Part of a small language model's weights: no biases in attention or MLP, tied embeddings.
Each number is 128 + 32 x the weight over its row's rms, rounded and kept within 0 to 255. Layers, rows and columns count from 0. Numbers have three digits each. The size before them is the row's rms in percent of the matrix's.

# layer 7 MLP gate, 1280x640, rms 0.1, rows 789-846, columns 160-239
100:143123115089142143162118175097117149136098134153137106110112142117129124198140166104098120133124177170177119159133138109181111137082091236049122118137128075110120116172078160144140142159095207142101068104151144124104117143119135142124111173
099:094150136109097133138104240137144128131149140155076129132176149146138203103159122157166170099168111136110158138118107158181133136111139137130137113164181180154116163154154112179071064084131202094170117128072133143142123162095125052072047111
100:128176157115127090152106100112126097126077092126141117055184174130146147213069082191144188125077099065095121105134116124181113136147129106147143118133169116131077088127139199144174147160121156138141150129181119112114131176066104119049114123
105:140113131173104123097133154183106156102087090105145128114143115119135132160084171106148130114102087113143141108141164144110108146150086139148164166118117097135127145147110139151144210101167177153053132155103163092137147136147109116183122070
098:075192145099149100098152142089154125178140096127101128090168146106135099151163143137123046126094095115179149210126139163161141174175168072097146121097123099120129104126100181147142142135169123117113165133100150149153108132091060093086103104
100:147162079147080133121103137133155093075067081096144098178102153163110119151156167160189124141122135165169134135100122161162155062157226102168113139105123142159136118174129156060088113089126152076115118134177121119125103179104179177088162118
106:112124127112156179119096101156128131202131091087102086115073171180117155139043095186111100108128074075121160111100112149045139136143101109158128112120183160129132157061160207128117143163137150144129085169128205149079108170078144113107113166
100:129166128118136011099206114175175066124167110117122079162152190107150095101186158105160124190153091159135120095114116129115094160135156130154147155146158082122144139126098137106116193144183118074137070201171149134091076135063083121124163161
099:123109092078167097130089112170128145174108097081130122143132160137086098165084133104120096103148154109105148142178183113095089108140094057141126072125160109133143085126104176130184171161104164146115106162198123113070129141192122161194132065
104:143105092151149148106123162188097151119113117172143155111144143184126134129144154161175141126140158123186088127110123082110120088131136108127167158154117166158126077103180080076101108113146191137152143111142127134073133143114125099080181182
101:136121123132120138120119125119109067115140140190112104117123076171092153104153166087124118112101089167119240083158083131137104132111182118118142154134138068173117156122136134179177130121087167092137095117099171107073094141129074181171119108
092:142168150143126086201096127111125112139110166150159102089170102113164106171165150116115143129074125112081140077111143187195125105176115153156082133106103130152084170142126151075120123125106100170143131105108132153121171119111131124095172114
093:071117101147165154103143113078030127137067116084146080101105133149101127133097133142097169108182097142114097158102141136176109181109149096109198195109094125141179119127114198137121129143070175103136161194146080109180139070181145104132137135
094:142135124116087127103126098081140120098109110147097093145170152116102087147115109119105193190135127141128079194086189177103114136154158129117111161139113188134096099126127142070110095121169151067174084113216137148108065098092076098172140176
099:115157162145134111173170204137094107092119138120104150185132105172091210130116098168130138124121170116125089120091124116164134107094085145138166140134148164112122135154135109148123158130204138129134102123120099194124118130127112129132141049
095:118072201108081139154103202160145126138181111160131080095182097127145152121091169164145101107142134067167118154129098098158094107130126154138140125108087124143140063147141149075097068060114061093078158158070121111105095126125143130132171096
104:119164144178140136179120152156069114054183125144097146125143123147202071106110123176130097151110137131086107129125169117111125139151072174125157168125123148095143112148164151121126192124144161130089099135080185136078083120147104094121143109
098:126135128093092155127085129158076132170117169115141101132118135125150131161146174089102155099132133075091107162057167185115114112105148141092120148184094133130140184140100126101113188161126170070140164141120089138154164128139143103153146158
098:138092138167119120155127089196171125135154133126144108156152158124104111089165155136129075118092100173048133061064108074123142118088130051060133137139074133094117113105131091156167130172195135141100170136199117088193104092074135057134174123
102:166178146127127117148131136161159096158120127103179123125148148151065197130095153150135134078139115106119125105082107135140197117135066176165194167135104126176100123096172157159076106055157127120157110174170114176202092077170160124103105141
110:129132153144130134082145161092096113171104149088085122125100145085145085146091095184099192160155134134092109066144114119141095107090155172069122097117117191128149101108102114094077154192159140169188152134094169186151118125075146172056149099
099:122168142150153111140082113145100160138122133145096131156190125115097054176208072136067203128160186121138109117163127119103120138159098118151160138110154208123127074113093131109097150101120156074210129168112116161147206168219100146181127114
102:181156143121058127132167090099121102104118129124143102112155144154165082078111179119197140168130127160103114111129095127128140126125104138111088100115144155083101145156106164115078163195091092138153131153103086106103119061168145151111134144
103:122152116121142113153202098108132147087159131071187098093078093099098114096111150088184156208189137103155107105140152113074130091170127128096154137190122150184095118126108095164131135109140149160081135153070110135194133156143114137085163109
099:211122147082101149127102147110110146105103139089133137073169146123106107138148143144106135144128110107114191135081129103151125131134125121090132198069117110087111146086134119109164159148133138111152139122083167162145101156164128099088115165
096:121110147103152160110109177151172077124124172128121097140189177131140174107135151133132117105084148122188080207095113082143140177151146171112125129101127101112120114098125138126163153179155134067084127124122122150115134127075097115136133147
102:081095176141137084117081150099144104159118043141110164130097133150200112150113105156162149178131188125143160115207106127085149100101080136136103094196151141109129131065108124044172131096097138058160106137168176107072106092096131160131128131
097:114131136144138178148149128034172123139078172229137137134171158102172169166204178094126120089176085094081093071145143146137119099099098110174070119127138109170144096100110074098168110111125153115151108154102165073104105079118176131110149151
108:123201124133143123115142159103108168076133146162214115140104151102184128147098115078085170096096124100058158117107111167108132115111112080083159166074128176078099108117074127181137093085122148152114146145144079139140130166175141139138130111
100:047158104058097137144121172107153170120054085168095147098129097155103176103087077078135140067108111145086125072073143148095143100127108140126139193108116187136163155103128157133139092128086155072179117116092167051146092135168100067086115175
100:136139116072170120131131102165135143142147115185158168134133142132180175114144116106137129128169138155111121101111041128115155150102197127137131147138092138146132165154118130121116117088131101124145090129163107097070131088119103097138076146
104:099112104159137122099111181077120090075087126126095063149117146193144174068057099100122169122150131124151063185168124172115148158076146176158134115117108154184128143145152117079131137124095131075135103132176124167102114147136166139153148198
097:120087098098139197115192160115175174148077119118128150129170112188130102152154108135157133092137172128079118123115123102113119131209138148127120107164155128127111107094099118153172085145148144172140113128178103116109109067153195154145080137
094:167083129207131110136134167137109165123122104078161130148148103164112157175125101192135095129110116117104158158240093161132147142154176142133134144081141114127146187165144101163093067090112175156120104138150100163138089152103122121170098150
096:179142143081132141116136097120131145139081118140121130074120047137160145130128100077104122188152095160107118102069134138113153130106116154119101198146107127122162139090074139140121119112173204111066039120109185074149165161129133073137135120
096:126094126084135094121149117071084161109142115117158126163072119139184137135099142095157180123135115093102133116140150196182130143118117161131158139137143149127150151179134106173143154144138147032146139153147113120162146148168117146080121067
096:132106126159091078109114085145123132132145174156070134191075129130179092152132156050162117114154063123132038063142094156081100114135152111146127122153089044127085102171167149126172134158124174144113141123094092149080140168131137163080151132
099:157145130134129163115160114171059198127129071146164098132103134181123131102116103114147107054101197176193114134110124170112102090078171140094142156116163063121213102120064124133124092182129173112126138154141160094125127088100170122138136094
106:146223168140146097158132102131150100180186139176166116120143072091123175159164137149127215122100081132127200129120121092115120157137142123126097125133131164101170099119122107117121141123130128119135167128140069130161092149147117111110159114
097:160100185137153166121105166073081113133137139155136146132157145139134117110109110164104110166128119130098119170105147126127104100182173118114111134195172121172165120075107111176115210071117121138104128142226132148177123180163100182139131158
105:106065134076081094122075133105112113167203107182153135121148122129109121104129124134155115137150116137102160133106112128091074099077156116170109149171127105118050121122097150107140117130152172138109145101123096134161121112107097115138187116
103:138151127120086117110087132109038115129157146172155127175120059108091131125094168140103062103144156152213142076084131076085086106149134201113111142157151119163088117104119129147111146136129078117101093082117147089145164114129102122045123120
100:144139077074155160093107188086079134119148096154093091205158136140097139140183106081096108113150156111150133096087099169082130074129127079170093120092100065157172104143156180098161087143131102156128158183156073046124116109174097113126146134
099:093210083122129062127094134133202131133114130117147125092139148093127102120094112163156142051130081148134081151148105126121122136149070055095082154155055128149179100050135139091052092120134184159091128125126074131118119139139040177131133149
100:101082120135153105102147060165065067146110121153151078110159092140113111118090126109084117129116119134123128052131106132174117117105167098103202111113147127121141127088135098083183162122095141129174109165154092158127180099142178115129114112
099:152089104081114134100088158169116088034115109149081085157128067111110121164102119212187111086140110142091129140097091095120127155133049122142108109144135108100140099128100127111094142181147185177115117090141179135169136159153169138127170177
090:110080115146090043173104144119135139148149080132118122119117113156069122123142150120141132110146150137142136087165149112108132165124094163090113169109140124112161127122139119134174123097106162130100062128125118077108085113161137184181149134
104:169141125209120062096146106180042128163150163035125108165139108075141077127111099099122155169097154145147089179116130113097155121130130152162114143146148114123058153132187172158169127120102126118168119103064121089132188140149085100175165159
098:090136094108096118209130160079086175071150064082161136109144117153079104156152126070138082081155131078094132095114147087182150128125098136083070108174162121163100098213059117161095154148178086149155104129186186088119132146148168115162124147
099:164125159119059208176186187188094200144122160128091129138124083135156068168109094096166090089126109089142092151117146158152103096145149047122149109143127183155113168154151066095132099114160132119098132086080106174097088108104088143064122097
101:188145121104141143131154122153133076094177130114141141108133103114148133146134136125143132108093091186130097168148159129094177110146159141129138112126136106192133145131143057138175131124130166119157122180165148103140198131151099151154127147
098:114116084132052154108146123155092155154107057175139144179105109148112165126179139142090156054126134090076088088086136133166125101111140112130109143124150154163130144108121199177087077113181126112117123157160110092112108139126060134122151099
097:092157176121087135118107118174154122144149093164124104128085027139134127124110114143131140080098056133122113130124102143070078073171167179121101125079126094154160150122147096134140104113140094084109109167134119107109116110117072161089065097
108:120188152220160086148112121145171103135153093134089123094172132112090140122060155117098164111170165100164118121153075078064135178130128139099128058180150147111209149134106185142100122076179131157059165127153134181149129122149076085130132102
110:117200130107188097160138150114119130079111161120154073173129167183163098155130101166169145123087130110137078115103144087120126122170147137082143084123090138090091147124124100133140150140148113044124098090116120083149150121137156138099062118
095:130139177138158116123086108098132098140109048163150109140127168146123134165178141105125149132086105159118131186111120094143175125122125101091124109132098116115152107095089076135163082126155121186091127184101143162104127144133134196153107094
107:178101107148121140100085167155118144119181143142039165135098092158123119075154159124136128151128098094147156125080116109067127147125071200107173120116117137117096159070113158120124144114100148149102112129116120160112120151175111095116142191
104:107141164102153173131063174112102083079191109149132133180124187118169164139103138123137072167171151101148110052133058093091097133194115139106082176111048094102098089113114122104170145094167108103206147146109133092126138145138157128118137095
# layer 7 MLP up, 1280x640, rms 0.109, rows 789-846, columns 160-239
099:139116108141106055156137118159104133119140129124086127101081064176161206140129153180154119124164158133109157148126125144156115127127130105134119122138102107128106106087129152121167095082168112104116167110098089152137113135092113148126131161
099:108153122160129128122070091135168129139126134086160144209148119100104092082131058076127149181081085157142118150138102161090167141118110125106106141089139113149105162109138107133154175092061129128089156084205100104099136120144104209135163093
102:123172080106143072129136115088079109106134112112147121124166153135092144170155106123144106153129106170156141138087145092081110137077152134170172118101101088082111133094182110100169127139109091103191093124123099170160177108065063163099139178
104:109114117052141140160080131094102143123075174128149105089116042074091155145093129190196116115094126158076053121141104171182182168083091121123127160143113113070162138094084142078108144191147054102161118147064056080138091122144153132157109184
097:174179090144141103122203144152148087135112147111116163128139168140131147100094107142087102147129102088061081120085145100158134119143127150207102136143157111099130159121068097153179136147155117118114144178149134024120067102155120117147136132
103:110104164134124162193060133079119137114072160091134140106134124113137147091220064154122123106108126129046108130127132121096124088095092128093083130130139085117141167134161158088136134143102091158065140114109094122085070130165164166080149130
109:121174135101161178158119101094101114170111128100109076146147125126124148121088159173132133102099093084154114134148158131121155143100159125127030168173094122135075097072133123145057152140115123169126104103171160169124103130114166153121098101
095:089088176115077123176093111080161138149162118116157144144092201145184152057116160167074168172075119144135121150172099172150151130156191112155136115108084122186080139144122108144085103117159153120137200149103086077126144161172173095148116084
100:123175123151156093141125122143161099119136118127128097080102151117128182126183125080160119096109062093150087138127196162095133121094121146160146118133086090143107121150119178160140165172168096080131158093110226123085087154100108128079135116
097:120176102158131059120140105122118091081076143164176068137144167073096120118142143113124131123120101121140147143103105129127120101123144128164075044109152159106096112094111157165194109165118155080111112154147111104178201138079117183136101162
099:165101109128180105198119125142164134145119106112079124138125103145190076120142149128144211145153173150107117144130109129143149066170135152124157172115137131055112166094094174132146093127110174157114100130092108082103139131126105147140141111
095:098116103176124122185106113144103082170140174123099218166097162125148075164095131195152165158163093096143174150127136153139142114124126157058118096158069135180072183088133152175111116155133113072120202112115167079116082112139110093103112094
097:124127203113165124127118150197218100128088113147081119146109069152169110085121099154152170146068106126070142098109095098190160099110129093136131125108157162182136130148151153157115104133069104145081138125111135111056128127097075110124119126
098:154120099152147102152177091149089166137123108169132145138100180089105156141119135072139136118103146104119120136127126151148089117080189093126098119086100072167108156132054131027135127099124136076166177134102156116154079141086171164114078177
100:162102140103062119119074113122157119136126096129058148121106142110114135132118107105100087147178097066098129142152146109135149181119184076175143111141095106118085048112120145142157062074126117109111132056152144066074137124070129116130119166
093:100120111132124082096137095125104105072112203209115115164115095091108183113100065155130109039139114145121119097156148100086131134127155170131148087058135186153112147125104156124069171123133103160119149105097075122113094187088107155127067126
098:102190134107076157163084094098056174124145157162154168144130096048180054134120164114114101126160105165131137134097149130096119119148098105127161184168151105135096128135162123130164072143183154065132139206124193167220124103141179160131097122
094:189164110065153115222152124124133088077129117127160146114075132102104138120185159083129069129113120154103245171106126132135136160075168097112172088088063140158117111132085143121137087171109113179092117140100112140142069190159172146175123158
100:134114174104124148151158090108119070140145120117171152133121165180134095160102165209063128109102128090050115075123137180080116134123108099111081164122135063146165128120117121105087132139148142067092194141123144094115193140066100131142059115
101:113132114038146108112059152118128121064153084122149151049118080116156114061140061113111125173143132109167185068121024136143069048111151077180066103154138112130158092173110082137124137180089131090174145088108134157115176128097090124111099101
104:109145108149129141111125111183107155118077121160117107157119156135138122089111141153109135128117154135044083155125189070131134124163105114187121121165102125125104128144082140087102103124170114112098141092181146133134124085103143116076143116
094:112098073139158135143163174129174105129150203158183158112097152185168133093102130074175107101130076150060204115153134219105106156132172132134159139157115148131114128101103114170109140042122095129056044088148184111107148145152143111161096159
103:176063170149122110167102137106161078104153153142118143100162109112111151099057185121150172121128097173062116084110160241149124107091122152067066124131088067100085140131147161118113094118169107142158121120131130122153182127184173102161121133
096:167107137081112158120129130121137121159049126151125074127110086117106072137116125121127090132147198161154127093116117136154127086111169087104128171175129140094108138068173130119089091116111061121141153170122093155141084101114129141147099145
096:118173120055112112112091151115149103097090085104149139112171152086176086077125158134123151146126105112178133171128096177080122099137102091119138132155050119135146141150111103103079124125138130103098141078064070108144132084087150163092187137
095:128155112140087139133112133157122122175124142096091085128079136164158109111072163116155155155142121141144121093101170111131109154145107156151114160097112091170117140164117129131118144106096126109123116147038165091133094116106100103111160119
099:127061102097164085154138183160094140145113119115106105163145116135110131157119178132086157088186116161121163139098129126098175121104091176187089167207124124111140107086146153117125093095104126084103086147122135136087157124128133151163117096
101:174192119082096091110203151111161150106091125164144111110115086139144091183093092127148191094180150101129175129077134117170123141069134105147105181130135202097099153089023142122138144136152089102127140176126099149108141138122136144132157110
104:078152120156100185093135169153060156154131133158147118108122082135143146116056184142073138121080112131116080138102128161134186131133099098114170200091084103178093115108126106066164107111191143118121102148115068089145108121087116130139117132
100:153164116082120124141109097093122160153126136151174166157080141097124113118112058150131145129153131075122098117158147185111137090142149116160169136173174062123135154120079149103131082119136113153116121087116128119134081143132112208097112194
099:158089121147080118152140139153125135115041139164141106105105136160123151140115108084121145117088132139166143167132161140161130174147065132111077104138117127139125125134133153127078116115137156140141156091139203149123174150094118166138155159
106:155092107115137138094099127208143164122095085121113093140126121137146168132160115123151144116137113134137080190148124131185145125146085121121122144140142106118094064145101111137110119149187133096165138133145087126113151169146142129135143081
097:156133137164148081111202175091115077175101123172092170120116115109114096077074106187175176096101204119144170133137134129134108190177110122125143150187152188115136123112111143168108141121186115137129102119157140073097141174173133121090103202
097:157159136166069112091117127085171096145117159083117157085195149176102130101134102116182188147140116119110060115129094123177130104129107131110125150158118127172093135111146160149102054129120116116145199135177098201091132171077087110141212108
092:117107127129115113130173119198123144132158153111162132201139167168119098110116126156099177047132088154142164111126095170152167123173181065154161134123150157135119101121142129155143110118128000175112119109148166180087120123047090109103118150
089:098098133095132097122155129136111152110155198115175132163141156145106126085079177095084133074184153129111103119112102140196143152121175097186149127135160117106129125152067103129141155100153122049065083179148119112155094147135129128077069051
103:138115159175096166178145087136159158084149137129124199083186146070150075116115146184108134166173154147107169119136086109108154138078103125149124138109143145093127120176118085175086157152124143134154063164085161170115080143164114161129123158
093:130107159147151111108143154105110151178142120151160116069151097144092140108104164100130143099142153099199113103135135113169112128117114099124072111125141131124146105071086157119131115111108134100126089160100155090079139123104125125184130145
101:123171100106156133162108183131095142182129151171105088128158114117125133092097119159158159135112198139152121131109074137114113111118148181194172134135071141090125142151100124082180056108110181138138119148199131110156132144094125177130167089
092:077175131166141142102120129064106149123152092109192149145146088145121111139139076129111164096117137099173191118123144090142097119098105090154143133080080166099102100131119087140150146182125094103119138117125146193127197105137127148158148103
101:147173137089138152211121171124090082115135106116145100115126101076059065057094112149116160146130148160101150147161104115198120159124135104116132153134088139170104141097130187090168136096126139100165114104176123102114157185144163151177090138
098:126113077122142100080119148172196134090152114119139148121100164127163068118141193127161153124099133135160108137122144149161143037104129132127099155160171128137167162170166064107180126178120129092087131151145170185131119190138158169141107122
097:144167147123110166154155131089171159161123078179133158107133115136083127158075119142086148169137095127142115120077133097107138124183142127129186149127116117123106122142107071116091173148176152150173159102153109120216185117164166152087177128
102:164134172111135169127074157112105053126095183152105033111128137126163131119096152182120135133167122117100176110154097188141102126127140105133161094120141128135133110167124121150174112092118112171163127085072081174129101136073160163142137177
100:127106136114074115099113155074190151112163098152063056157119152137139134148073115110182109169098144071185139094143091131131142124177139132095132117123107072188130098210131130191171134176129144157111087141073089132160145112122111109144128200
096:067145098132118145172128133060153141105087120077102135167140101128088139170126098121144109159109157097209047165168077140124055130135040132089113128131131129103127160099130062138135124081154134103088140170150128160134140129072127164097192136
098:170201090142150175100146080153094101086107173158087138102133168108169121143071090164179155106092082117094136126115111177142102123149177128213135128036134146116126125146106136112166109113144123113128164086152170149121190084112144094126130108
101:114116079107118096103155151137175118135086038105084124170111129135160197083123094128122071103117082100099144113083132128152176156114069102142135125088159132136158150132102063163137090135143113148102131143131089122090115142120146149065092138
099:097166102132128121074164092128113178125139155188109104093139131143112199083112121148148107101093137172104133107125188102075021138089089133171136131109157150138128145113044167191118179096139096144134100169172166114133185103010116137156131133
097:091090146088170118077134145124140136125143102073131151097104172128114226126089121141138109131095138140135161118073068153129172133112166131115113098084177146106148174088087201175082136159173140146138166084086185106169146153121127076099123062
101:157150155169140137200139139191123089151118151142124172096127102114146199136139210163081157140116107109186137145112133125112180150158177117105094148176087114090144127092119139152128170129114120175167117138101135082147113119115146127095198111
100:101143110149136106155104101110153108119186122096111147093120157094126178149088171118164128122166107081158117145153118102124085183165105187174162190094121161096184110133153142136070164135132148146179131131123103134150144129167119121158132148
099:090150104076143128120130108121105137100138139101152110058103152091102072131135114134086128110143103138082162141162128145148055228087143133131168109081065148121136145123097096151091115144151058080155146120089125155142140101154104145099123122
113:107088105123112125090170117099087190156129131166101169106127201155076162087158152104115122045146144162100102121175117174052122206090071098155128037124140120174159148151096125108146120103143099153046120111118133141109153130194076069137156112
106:100095193123114088140107153079103134154165146127075138083131140135115118089118193107127143100121138198067105141095072093183129145208138100157076086138092074178130167135113134158136090083124108189123125161105082127086129207095117088135110162
094:118066138026158172116151184122059094092108142156127162051112057144132172180132118145099133126108122131096154138105148145218080200078140092141181084129212133156179135136121144085128203121097112122086135073138124091088099142135169131032178172
110:131131106095099140169095111125067139113123133110094100114145134184119103091128129127116127156133144083155174106075133087062133198141104149134117160138111167185108102133114170076135143179120168091088146172079162183049080161168102094127129146
100:140083080177127132121117058099075117120111157152104121104115121142134104111098120076105163102123063154143105075154165072188122089104101112142140181138131159210124129130092118168163096097148115143132165132119152075171108137099132123119141122
# layer 7 MLP down (transposed), 1280x640, rms 0.0784, rows 789-845, columns 160-239
096:079185128146124120165152112131070071124146129092107107109174097137149148155121138173154146127140124158132128118067124123100108079121109183184140160113151189167077144124103148142127122176138095138126152095150121148169201165099136117130181159
111:137113132146224153197137105123121137154132083101144143255104084111121137208098073143141081086115084123098118124184148111124140135152150114077108144187168116093142108153097122147077181141119109130149116116176119132130154079117094184117145121
100:091057125181157108098146114122169088076112120102137177133099142153113134152168230101162209152084196134143108147196103120096129129176178127131134034162128144206169075134153182157108164123128170100108083166159097124126145116148160141111155143
106:116168078096146073108068162118107124144116104111114154147104171132109132076115145171143192089104041189099051142104130113122152124131089118134097144146127091188143071094075114119125158155117109078101103146091151101079129118160153133104147133
097:147109088145145113170102140141134109113077135134110159146156113069155073208081115171111075113129145141110169126100169180110125117183158121176179146099121120107078133136116093115183124151078091133086150104133134081074113143117112125107203125
104:139155160141133136140158138092091174092154187139138089138176130140163116104165079114137107149064105098180157112079097132090044090124122097122097124172093092162157176122166125108132117156128124111099131132135106101148157166174135161121132107
098:102140111110065114102162039107134068155154165087150099140072109135145188122180157130150101140125181137067134109132117145108170170058074126123098128212108144180121167173160146130156094121142139183102136098099180135135155135182178177153134114
099:111099090107080143120149100133130128169076071150127144076165144158145103105076139040115143161033213075126149119082150150121085042137122115157119099124128150180189141129126104091148130095139136199159230134147128173115146145186150089174062146
099:138077136115140088082120166139145153134154128092104103104138143099059180076120084142136133156181189105139156109129089141124071115049167122148137145062121115162148170120103135100110171177066079140118115136191124139096091141047128184171046163
104:088177164085188124124158127151200197088157205115141025144116161090110108119167157109138114139108151191139120137109128148153153128128123170139114168091127153085091146111102152126145113194187149070115122113120101130144147122128106113127096112
103:133180090094160099152138173108084108116081122118127132107068117156185125145129111160096142093159160102095102123072175128118182128168164112204102095111121131078180121115080162181120104136150148114099134136101136150135158118172116089161090094
092:119129107131105131111136164074097135103138103165089123129086150142097149179037087100111226126042175141151095103144109136156137100102126119164129107132078114113159120159127130103153126138074127120186094130183105062136135126117197086154116144
100:139082122114143128160127060148109115114152089120164107152111164140145176163184130179170128186161133170100139102141132137174143165092123085140107102141117126044153136127094126118076104183135120151090159132081216094113101100153119135149145108
095:181100183127120092119114104143130155165152136089110132141100130157156127149152113136145134115072111108095103125130146078126105150132048166152146139119173123068173124114131151153089130121179107141159195145129089079134077138054126069072164097
095:099066144099133154116145102074131153085106104086138164091114071119180130124095189155139131124080174121136124124110156149125112097122123096125104070096094123158170142063054134119177106130151100162080116127143107105123158124106233163150119112
094:116143117139114099114163061109105177079195130094100085146102163067122116095116142153123112092097028152128161115094108166163123140156136150073176142132134143140152149165150125148119128125098148124108116089116198135172079117142098141148152135
105:110152183117115110124165141139082142101174132149128161116131146111155129065177108156080139122113119139115142169092116164123098123135108152154087042161185170159084131093122150062156144148162092135094108151133167127150125085072143139091129120
099:090035200113177100069168074127231106160121098169164145076120125161115154157115105129076205084081102122130094112106127097151126185132150131099129133105124144207159109131167118135126097177111142172116101137102152140140142135158109123140091096
094:089158094141171142153099121121081139111138162113065128082184100105113182141107124130076152130130143106168158136166177150149115108109117121082164129139126174110129188153138088126094166150113084076142113090161169138098144050097116142117129156
103:139116098092133117114129083133134148124130127117189072106112105174162130088207130117081120136187108125116133144117100151152074136150039116149066099119061154150134087208133146077106123180128090099111150071165165111123162136132154143132116141
097:177063131136116136156147123142073098140093163166102127124091100139099101112133143109168103163142056148105103083063161061082149143084105120080144118157104098210110075123112081125157176095144145100125120122075141125145079170150057066146148153
101:155164131067086099091172105141125124159137143105156094134132157084186176131128142179091114167144116114128170118055134081174139122165123096138118064122064070104140070161062122226135112178149156085190145151174081132150090116066116101167070125
102:166061130134079135130086116096171130156103104082122141163097146139073074154152068104153172104143136121139128164104138124157084087154151109167170130172097102131127110205171160112109167144149106178157123152142156055174046153144170115148111121
099:078108087097054109118143145147128169159151062157165084140150180119183143130127104059177145138102109141168126148128065117122087161161225103109163102161146103095144150141093085121083148099147142105182096124156102071088140141158138137079114142
101:139152137130156102127078115166148081122088102117084163109110116120124143162084109146147083117133130188120179145091177152157140139125114161130143147136163108148125096137133101107110117123158165161169138177142112184139125133113097070093108139
091:121145136146156144121095183125135107149109155128092202135128150158098162095141158133136091115191131124189142112149189146123102109131173135086102087163091159080137107167162141172118187061122115133092096149212135130160151108190142107157106175
106:160163085153133149142152180109091103155170088157176070104156173175097157091164165162103126123142134174096134118135059156106105127100135105156159130120148104152137214077165077110124141106089136142128124127139112176129091162127126121134175075
097:173109117075112109092092112144117153070020124161131163096114083142114120126113167156110136181118109109186133110132071125103116084000110141142117152168097191166087145192178048108135174142131098189138098085135136159114121201167156109147136102
105:113170113140130128168120136083115120092193178132194155138172159160137145100103132112105196132136070142054115073164058096117168136109165181141109107110099156140119145178078139102181081103118123087151150169150026146111083107111124091137154149
102:149157147133188088132098188150133104151114112138130169162101111063177145109155137175120139147170140170160123143155136115090074215139137086123157095093173149097117156180125175127125107132138152098109140126120145109086131108140157140138131093
100:129189137113145173065102105092142109179100107085138104115136179118119141115132126181096132109161137169143152159140114180111103158100093118154133137114168119096100092112141138105153150136132152107150150124137102081154148155133110087067131191
104:131140172143122109108099101104129152126100035089144103128061204112087177110130143144090193163109138130134140112106211115095060150095143146104155137091160190142084148159152140067139177159063139127100145170123140150114134122126130135131104131
101:067124064162129107099081064110164131128096142172077152124177130201154126115072163109151150096171139103130180126120162074124146116129147085137151128135147164142068151155201142132143110162141161156192072098159118172082076151076132117147165183
095:116103192142145155153135076118108105158084197111103154143101140048169216116074129108146154024114114148084096115048192134109120167071155175139148131141111126120172158157130163157121131128147192152074151222123122110197121112139141081105114092
100:112152112129105141108113126119110165119185148113135171146105171081074135152133127150181153117110072177163105145120084136144140126162082126222135193140085071099120135107126123144169076136149074067076137137089101121143116119081157097125158074
093:103105190151164147116159120141108125178102161091106175162131130101136140169155197123138123195179119179183143144107172113122115143117113087114114106199125109129172078107130122146120114122136169078193124135095047149168097159094106154125117147
102:077080084081132147116088107145140186106070126091190157125145090151200141076174139115132099084154184105137072092110118113122100147139103066154105147117125136106110091141116136149074134153136127119144118137161090101159179120126142145152151131
099:134073121172185110069148217143144096125081159149144094071103158130125139063109157147108193127087172168109126090120151104144119104144108135145149090136110106113172145165094088047093189173119162127041144151103089158137148100165099145102084200
096:204115108158087080194147092082113122081150175090114135115071138187118107214163154120091134101116140130128176107172188122165155045164127134119123124109144163122168110164122102151090134126101147158099129121119156151095108110043141068174140121
095:140118118136164140126076154145100083105153117130100114142111122134117115053103117160121157087097166116088143122098190106123097116086121109116104169161128113103160160181042154108123165149123194061074091154106107110131128153158128089155129128
109:112073102156089099105139113129123115132124091027103151157119176086150130085100096093148124105107133118160178110155135084159116133131137153189143108133113109127070098092142105129169146110107118126130089123177123157161172167122178137097126167
102:098069052142150151068109134062129122183156124133158086129078099138140113086178145140089143115102156095163103136138129162131139087168122156092112092085172135069198081100106135126147147165102140072167141100123137176123094096138175178110139097
095:164180154131139056098132130147153149107147112099110108086139103101118142143157064106088080102170129080112135128122162102121149117130126043123129157163120118109123071103178170186154131108056156131094115149177154109146114144109133162109104096
092:116139216040165146155121104158101147122091168058126075149127120129136101166147129093101194163120110086106166121133110093215140092135153094105132087039080185104161125165172156110087101164158117140135087155093132108082138068157128121126113121
097:090144086110172179108110105146081176141115125134136128123157093079137137139138126115119124085171102126106101066099068062120123124200163098149196076080125137142151133114084160057138071132091070090152042125120099124135173145126187106064128097
102:127093123121104132117083148101119089123119087091167175156124110081142080230119071083096124150179158150179118174107075129132093172129171113154144085122122173121103131112184125174091169094105146150095117148172196128152146131099116118130150144
099:095026150110107065135123188127163121167086076172143095130175094141059134133176119087062149133140137120148177099164149095155175135130068112075161139156118126086114120095133098158112125084141122136132066153130108081131107174160109172131109130
105:088121099149067137123145161160140077147102106161117120062175099111131098173154160139184120115078149122140162072125142126120123149146118103140137171178051152134124174071164138127161109203115130118123079058096137177124107149122108147051141106
095:084150097120096145094064086161146085131114133144145118150121146133087045091088116067131102144074110089144169085116173206131125069051132139041119132141126100132146156148103150073131161140141177128202125158089138122161130041107199110138131061
100:172157104115139028072120116088164162146116196140147114079150130139150092108110094113136042120157147135118109152171163091172173130178153196162166146112066155108144170100118148091134137117102100099133200078124170146136086149080082149145106138
103:132125104197163139098137124125081123115155167174158119158188171134124143100131146132069208170069123106138125165106105165119195163087131190137169125136139134126155123141180163142126140101148155136085157124155105116157081167145168095137160060
099:074140102105120097198153087143166155196146066142147139085130114115108159176118109152087149151147097134134172131118092120154168157181085167128116162188076112118135108108125077142132159177096131091159185192111135143154140172123114120175167102
100:157143093111157129144116137146123093153151153169115150182151182183148161109134088140172139100119209195209147154130141128103176105144171130112111188107165085111071163155092159159147130125137113145099107111145110133113133105066130094135178161
109:102123148159077098161124168119121137170130086175105109102176059108160077154091127143094102096123100101141057112152127089136149113155098130089124090181063160148100117092115097147127158130128116191142129137149159182130109179122122108158136139
107:133079128148157115116110117152160144148125133118135160072130100092110104071152157193106141150091126145128166145200120046186103144117117119094120143079080108136143128179134123173116117083065102110138160152061153134100130154129102115062108133
102:094199137135091149168097150142159123098170129086084107185112171093153124123139151117069124165133109120106142079065139123133145123182117127153142136106113138105091088106133107207145065081096148104150073081087105086133170162130090119134091124
109:160136107081188117106108121117161142113184171136086143112154105141084121078124132104119067063117200080121148086149142090111152139144164160093123064139125093159103111127142117136031085093122177184105154117161184178104112071129087091154130144